Weights of a small transformer language model.
Size: width 64, 2 heads of 32, vocabulary 2048, 1.39M parameters.
Architecture: LayerNorm before each block, tied embeddings.
Training: a variant of SOAP for these matrices, 120M tokens, 3653 steps.
Each number is 50 + 12 x the weight over its row's rms, rounded and kept within 0 to 99. Layers, rows and columns count from 0. The size before them is the row's rms in percent of the matrix's.

# q: layer 2 attention query, 64x64, rms 0.0874, rows 0-24, columns 0-63
# k: layer 2 attention key, 64x64, rms 0.0821, rows 0-23, columns 0-63
q0 119:49 32 29 50 52 52 60 59 53 49 51 53 57 38 60 42 31 23 58 71 45 49 57 49 60 50 40 54 37 38 43 62 34 50 52 37 34 52 57 27 68 47 40 55 39 79 46 58 42 51 30 47 41 24 57 58 66 52 31 63 36 45 30 48
k0 125:50 78 68 57 53 59 67 61 59 61 53 58 60 75 55 58 42 42 50 56 44 67 46 60 32 29 50 48 58 54 60 56 44 38 52 45 79 69 62 37 58 56 49 52 63 33 47 47 72 37 60 40 46 57 52 32 60 47 46 62 65 63 74 43
q1 139:61 46 46 68 32 50 44 53 39 44 21 42 42 65 56 39 52 58 30 35 55 46 43 52 58 48 36 37 56 48 44 44 81 32 59 59 67 44 38 56 36 60 74 40 47 40 40 34 40 44 58 55 53 75 47 47 46 65 49 34 70 50 52 69
k1 131:74 39 30 50 60 60 42 30 51 33 59 41 39 26 55 65 51 69 45 48 50 46 46 67 63 70 41 47 59 58 52 39 64 56 45 54 21 38 24 61 58 79 63 52 43 51 57 47 42 57 42 54 65 49 69 57 48 49 40 56 57 58 48 60
q2 115:54 56 42 46 41 65 61 62 61 51 63 65 66 41 45 53 43 33 56 64 53 59 60 47 42 55 49 61 41 51 57 57 16 45 35 38 52 56 60 43 80 51 27 69 39 73 60 49 54 57 51 45 65 22 45 43 49 32 54 65 55 35 53 34
k2 122:30 63 60 47 46 36 47 53 39 60 55 44 41 54 65 45 41 30 54 57 37 43 36 36 50 15 70 46 43 43 60 44 46 51 60 33 61 61 65 35 49 39 36 41 66 46 31 63 72 20 45 45 56 55 40 57 67 33 52 47 48 52 63 49
q3 084:49 49 47 50 59 50 31 65 34 37 34 42 61 83 73 63 52 47 39 59 53 60 33 50 45 26 63 42 58 44 42 58 65 50 67 61 56 66 29 61 38 39 51 50 65 43 49 65 58 61 64 59 40 42 25 52 50 60 62 43 59 50 68 52
k3 081:70 45 34 41 44 46 60 53 53 55 36 47 55 51 26 49 58 61 50 48 45 58 36 43 40 39 44 60 81 67 44 40 54 53 44 57 58 55 46 58 50 64 76 48 45 37 45 22 55 67 73 57 26 48 57 24 42 53 47 32 67 57 52 44
q4 106:56 60 48 55 58 68 53 63 56 66 57 55 66 52 39 45 40 43 70 62 62 58 59 45 49 40 69 63 33 58 79 50 31 42 60 25 63 66 61 56 67 45 40 65 46 60 53 59 51 50 64 53 66 47 46 53 61 52 66 86 64 54 54 53
k4 086:45 42 47 34 32 51 67 24 50 46 34 25 49 41 59 58 34 43 53 33 38 47 62 71 65 31 59 31 52 44 23 62 45 33 32 44 60 54 32 48 36 57 58 39 54 43 40 45 38 45 58 40 33 51 39 32 51 56 46 57 45 45 60 41
q5 068:61 38 37 47 52 54 37 61 47 54 55 62 60 46 38 66 67 37 43 52 58 64 69 62 48 65 40 63 55 41 20 49 43 40 42 53 28 23 54 41 64 55 53 69 46 34 44 30 58 54 39 29 49 44 67 69 44 43 44 31 34 58 54 54
k5 098:29 58 49 50 43 48 45 31 41 43 68 39 41 39 56 53 51 37 64 56 34 50 35 31 46 29 63 56 50 44 58 55 26 58 31 30 42 51 44 38 55 47 38 34 44 51 39 59 51 29 56 41 77 48 34 51 45 29 51 37 61 37 53 26
q6 142:63 51 56 66 72 53 53 64 46 42 64 49 49 80 55 52 43 72 54 56 55 45 59 69 70 58 52 63 48 55 58 43 62 55 72 56 59 54 24 62 42 54 63 56 57 57 68 64 50 54 62 74 42 57 57 70 55 72 60 49 61 53 42 70
k6 114:60 53 48 26 29 47 48 39 55 37 51 46 44 39 44 40 57 63 65 44 60 50 55 48 36 58 25 39 67 58 25 48 50 28 21 57 43 34 47 50 54 62 34 38 43 41 48 30 31 74 62 44 33 48 62 37 53 52 46 63 46 48 42 57
q7 073:53 61 49 31 44 60 49 65 33 47 42 43 32 57 60 41 34 51 66 45 56 53 44 62 40 30 51 28 52 50 47 65 24 44 61 47 55 65 58 37 67 57 31 54 42 77 39 56 53 33 59 63 48 58 37 51 63 54 38 68 49 53 28 72
k7 092:27 51 48 31 39 30 24 49 43 46 32 50 43 42 44 54 39 43 56 50 44 28 36 41 39 18 49 39 50 41 36 57 58 39 52 31 41 46 51 51 45 40 34 38 51 42 46 51 38 34 24 34 46 50 47 47 40 34 58 50 21 42 54 52
q8 137:63 60 59 64 44 64 60 58 65 70 56 76 62 53 58 57 54 64 50 71 50 65 62 52 56 60 61 71 50 50 53 54 51 63 56 50 49 59 71 64 78 62 37 57 61 57 68 60 70 55 47 54 66 35 52 57 53 56 58 64 57 75 67 50
k8 083:45 42 53 41 65 40 66 44 44 58 58 43 41 57 50 64 71 24 55 39 49 57 40 43 54 57 52 45 66 49 60 50 28 60 43 67 34 77 71 41 56 30 54 65 30 75 39 59 60 40 51 42 41 72 40 61 65 64 42 57 56 54 46 46
q9 097:58 31 34 58 43 43 44 46 45 35 50 29 42 32 46 42 45 46 46 39 54 31 41 56 63 61 38 42 50 57 46 40 76 36 57 55 41 37 31 48 35 65 77 35 30 39 38 38 39 45 51 48 37 69 52 54 57 48 41 22 55 42 39 64
k9 092:69 49 50 64 50 70 64 45 62 29 65 32 45 26 40 49 59 66 53 55 55 52 59 65 49 76 40 52 32 59 57 43 64 36 34 59 50 21 56 54 50 63 47 60 34 39 51 48 34 55 55 44 57 54 68 41 56 35 37 59 73 50 43 59
q10 086:40 36 56 54 51 65 58 65 53 72 68 42 52 57 55 52 33 50 60 56 41 43 68 72 53 53 60 58 43 39 56 55 27 51 54 42 45 88 60 42 71 50 47 56 36 76 41 72 54 43 64 49 48 52 45 50 57 56 37 61 45 45 23 46
k10 103:65 49 55 45 55 65 44 55 49 27 57 57 44 62 44 68 54 54 58 46 54 45 73 90 50 71 31 43 58 61 42 59 56 29 56 59 23 44 43 40 58 39 49 41 56 36 55 41 55 66 46 58 45 62 61 61 38 50 37 66 38 49 42 67
q11 086:52 69 47 50 40 62 45 49 48 60 46 47 55 51 63 51 60 63 42 29 58 55 60 58 56 49 63 50 58 67 68 60 78 50 44 63 77 62 51 50 42 50 68 40 61 43 37 52 47 64 45 52 77 56 34 50 36 42 62 48 65 58 90 54
k11 084:74 56 25 42 63 71 63 44 60 47 58 55 52 48 52 57 72 60 37 61 41 51 33 64 50 55 51 72 44 67 65 45 55 69 50 65 45 34 42 41 51 69 81 52 43 48 55 58 52 62 65 50 58 49 57 60 60 67 41 52 70 59 38 58
q12 113:57 28 32 52 50 46 65 42 57 36 69 47 33 25 33 47 54 30 53 47 51 48 50 57 48 60 39 58 36 43 40 48 41 39 48 44 28 25 41 28 48 58 52 49 39 52 49 45 40 44 25 35 40 48 55 69 68 35 51 51 30 47 29 53
k12 127:39 71 78 65 58 50 63 51 62 58 66 47 74 59 58 58 47 49 67 71 57 69 64 57 52 62 64 56 43 45 62 73 53 57 49 52 71 56 60 42 68 43 37 49 66 43 57 75 55 51 62 62 55 46 55 46 61 52 53 62 70 42 67 50
q13 089:81 36 54 46 51 58 63 51 49 41 50 53 31 47 38 45 50 80 40 32 35 46 58 69 61 55 27 42 41 28 37 41 76 44 47 53 21 48 39 52 40 50 50 40 51 39 59 41 48 60 35 42 38 64 52 54 53 48 39 47 37 68 46 64
k13 092:60 31 41 53 33 53 47 50 53 37 59 49 39 34 36 58 32 43 45 41 49 54 40 76 49 61 41 51 56 41 41 66 20 42 33 54 46 47 57 24 67 32 48 66 37 62 56 55 37 62 41 50 52 49 40 58 44 64 31 62 50 34 23 43
q14 065:48 55 40 56 59 47 46 33 51 60 61 64 44 32 48 55 47 61 62 62 48 31 42 32 39 55 49 63 44 31 49 48 56 64 32 40 49 46 64 43 59 56 46 33 78 50 67 67 46 52 40 35 41 22 56 60 57 50 53 56 15 70 41 36
k14 088:49 46 51 51 64 27 53 54 56 63 33 57 71 73 54 67 69 47 31 54 66 58 51 42 34 52 47 44 50 59 62 43 64 49 31 66 73 44 57 55 60 39 45 64 29 47 42 46 54 56 73 39 48 66 59 39 49 56 40 28 65 37 68 49
q15 101:57 64 40 36 52 71 48 63 40 61 66 57 60 40 61 63 55 43 66 67 49 64 66 37 48 44 61 68 57 52 55 56 38 46 46 39 44 59 81 60 70 60 60 53 47 68 41 58 66 61 56 52 61 39 50 45 69 57 45 72 42 76 56 63
k15 074:53 67 67 55 49 63 71 61 51 55 54 49 68 77 45 61 53 42 72 59 36 59 59 68 70 40 52 62 57 46 53 57 44 65 54 54 75 39 69 70 47 47 58 46 47 67 66 62 51 41 69 52 60 64 42 43 55 41 63 51 69 29 51 47
q16 088:61 61 42 49 54 55 60 31 55 50 53 47 53 46 56 44 51 56 70 43 69 39 73 46 67 60 43 55 64 69 74 51 46 51 34 55 51 60 41 61 71 60 72 45 37 61 36 45 41 57 60 47 63 62 62 49 49 57 61 69 82 52 43 75
k16 093:51 74 50 51 43 59 32 50 41 42 42 40 55 49 74 58 55 46 64 42 41 55 48 79 44 46 56 32 54 61 48 61 84 31 61 58 61 33 56 48 33 52 25 54 56 39 54 55 55 59 30 54 59 53 32 63 49 48 53 57 59 43 59 76
q17 075:44 56 42 53 42 50 29 45 40 27 35 57 38 52 48 32 51 41 49 36 50 32 41 40 44 37 50 54 46 74 45 37 62 41 34 52 64 62 51 50 22 44 55 48 72 26 47 49 47 63 66 45 43 50 27 42 37 32 54 51 27 31 61 52
k17 088:37 40 54 42 53 40 41 35 52 39 41 56 51 30 51 58 63 61 35 44 39 31 46 45 45 45 45 53 35 30 51 34 59 69 42 30 33 30 33 43 26 37 62 40 49 29 45 39 40 45 49 55 40 32 52 45 40 50 36 30 47 52 44 21
q18 147:53 30 28 32 34 36 37 27 46 45 39 35 45 32 49 40 36 52 44 41 32 39 53 45 46 45 34 43 43 28 32 47 55 44 37 41 38 37 37 44 42 46 47 27 32 46 36 40 33 42 38 44 38 32 49 41 49 53 30 43 46 47 29 49
k18 104:40 50 45 52 42 58 52 36 40 42 47 53 50 50 25 47 42 39 40 47 58 45 43 51 21 61 15 45 46 62 44 42 34 25 36 60 50 29 52 26 58 51 39 51 40 32 34 29 50 58 34 36 39 42 46 50 38 30 42 50 49 40 42 54
q19 084:46 43 39 57 56 51 51 61 22 43 44 49 79 59 62 43 56 33 69 58 55 60 53 59 38 56 51 46 71 31 44 51 49 23 42 54 42 82 47 48 58 42 60 61 51 74 35 46 45 60 60 55 52 48 46 43 57 43 64 73 73 48 49 59
k19 114:51 69 55 54 52 54 61 59 66 67 49 65 49 70 65 65 52 43 47 60 44 61 44 44 50 33 67 58 55 64 59 52 48 61 63 66 70 68 65 74 60 66 64 47 67 50 65 56 80 51 58 48 68 48 49 44 45 45 64 46 58 67 72 43
q20 104:38 56 51 55 54 47 60 44 51 50 49 65 59 53 64 55 62 23 66 65 49 49 63 22 38 53 63 45 41 54 68 52 33 47 46 40 44 68 70 59 70 42 37 54 60 64 48 70 55 56 50 49 57 32 61 31 54 38 62 76 36 43 58 32
k20 100:43 54 68 50 40 34 40 65 67 67 38 48 52 77 59 49 39 26 47 49 49 56 48 57 53 29 63 50 57 49 50 54 48 57 81 42 73 85 47 62 47 53 47 47 58 37 48 46 78 42 52 54 48 58 48 36 47 53 63 32 40 51 62 50
q21 117:25 56 62 33 39 46 37 41 50 58 44 41 55 40 52 55 47 33 45 56 43 56 51 24 34 41 62 40 37 44 54 58 29 55 35 32 53 49 71 43 60 37 26 45 39 56 29 60 44 34 38 40 60 27 35 37 39 42 44 45 40 49 59 31
k21 072:55 46 44 59 40 40 51 62 50 83 30 70 62 74 42 51 58 46 38 48 42 34 57 36 47 35 63 70 46 68 42 41 60 55 69 51 62 52 66 67 51 65 70 39 50 48 53 51 70 47 66 59 39 48 47 49 42 58 62 33 30 60 49 59
q22 082:32 59 47 40 10 51 41 49 32 59 17 39 50 38 53 47 48 44 37 33 45 49 49 38 18 31 47 38 59 64 53 53 43 34 46 54 60 43 47 57 50 54 39 40 47 35 40 46 56 49 47 50 61 43 25 38 44 35 51 37 59 40 50 58
k22 109:52 41 34 48 81 60 51 48 56 45 56 53 48 55 46 68 71 61 53 56 45 41 47 57 62 75 50 72 64 53 67 43 56 68 72 57 36 49 56 66 56 61 70 52 45 57 50 48 52 51 35 59 69 56 67 70 49 48 57 54 65 63 38 76
q23 093:64 53 47 42 50 68 58 43 48 54 47 29 38 42 54 51 60 53 42 36 49 33 43 58 68 50 35 41 61 76 59 31 78 41 43 56 50 58 49 56 35 65 86 42 46 51 37 48 53 51 72 38 55 76 59 32 56 51 35 46 42 48 55 51
k23 101:68 48 32 55 45 56 43 60 51 24 78 45 51 48 43 57 49 64 47 37 67 63 64 82 52 65 51 60 52 55 56 47 70 44 43 69 65 45 48 53 42 62 61 62 37 48 60 50 49 78 60 62 60 58 39 62 45 60 32 52 53 63 42 67
q24 073:72 45 65 75 58 77 49 55 65 55 51 50 53 63 54 64 50 54 32 67 52 45 58 46 69 74 52 47 27 71 56 37 69 45 60 48 49 55 42 65 56 49 62 49 53 40 63 59 45 67 62 52 63 52 74 68 45 45 51 34 47 37 58 56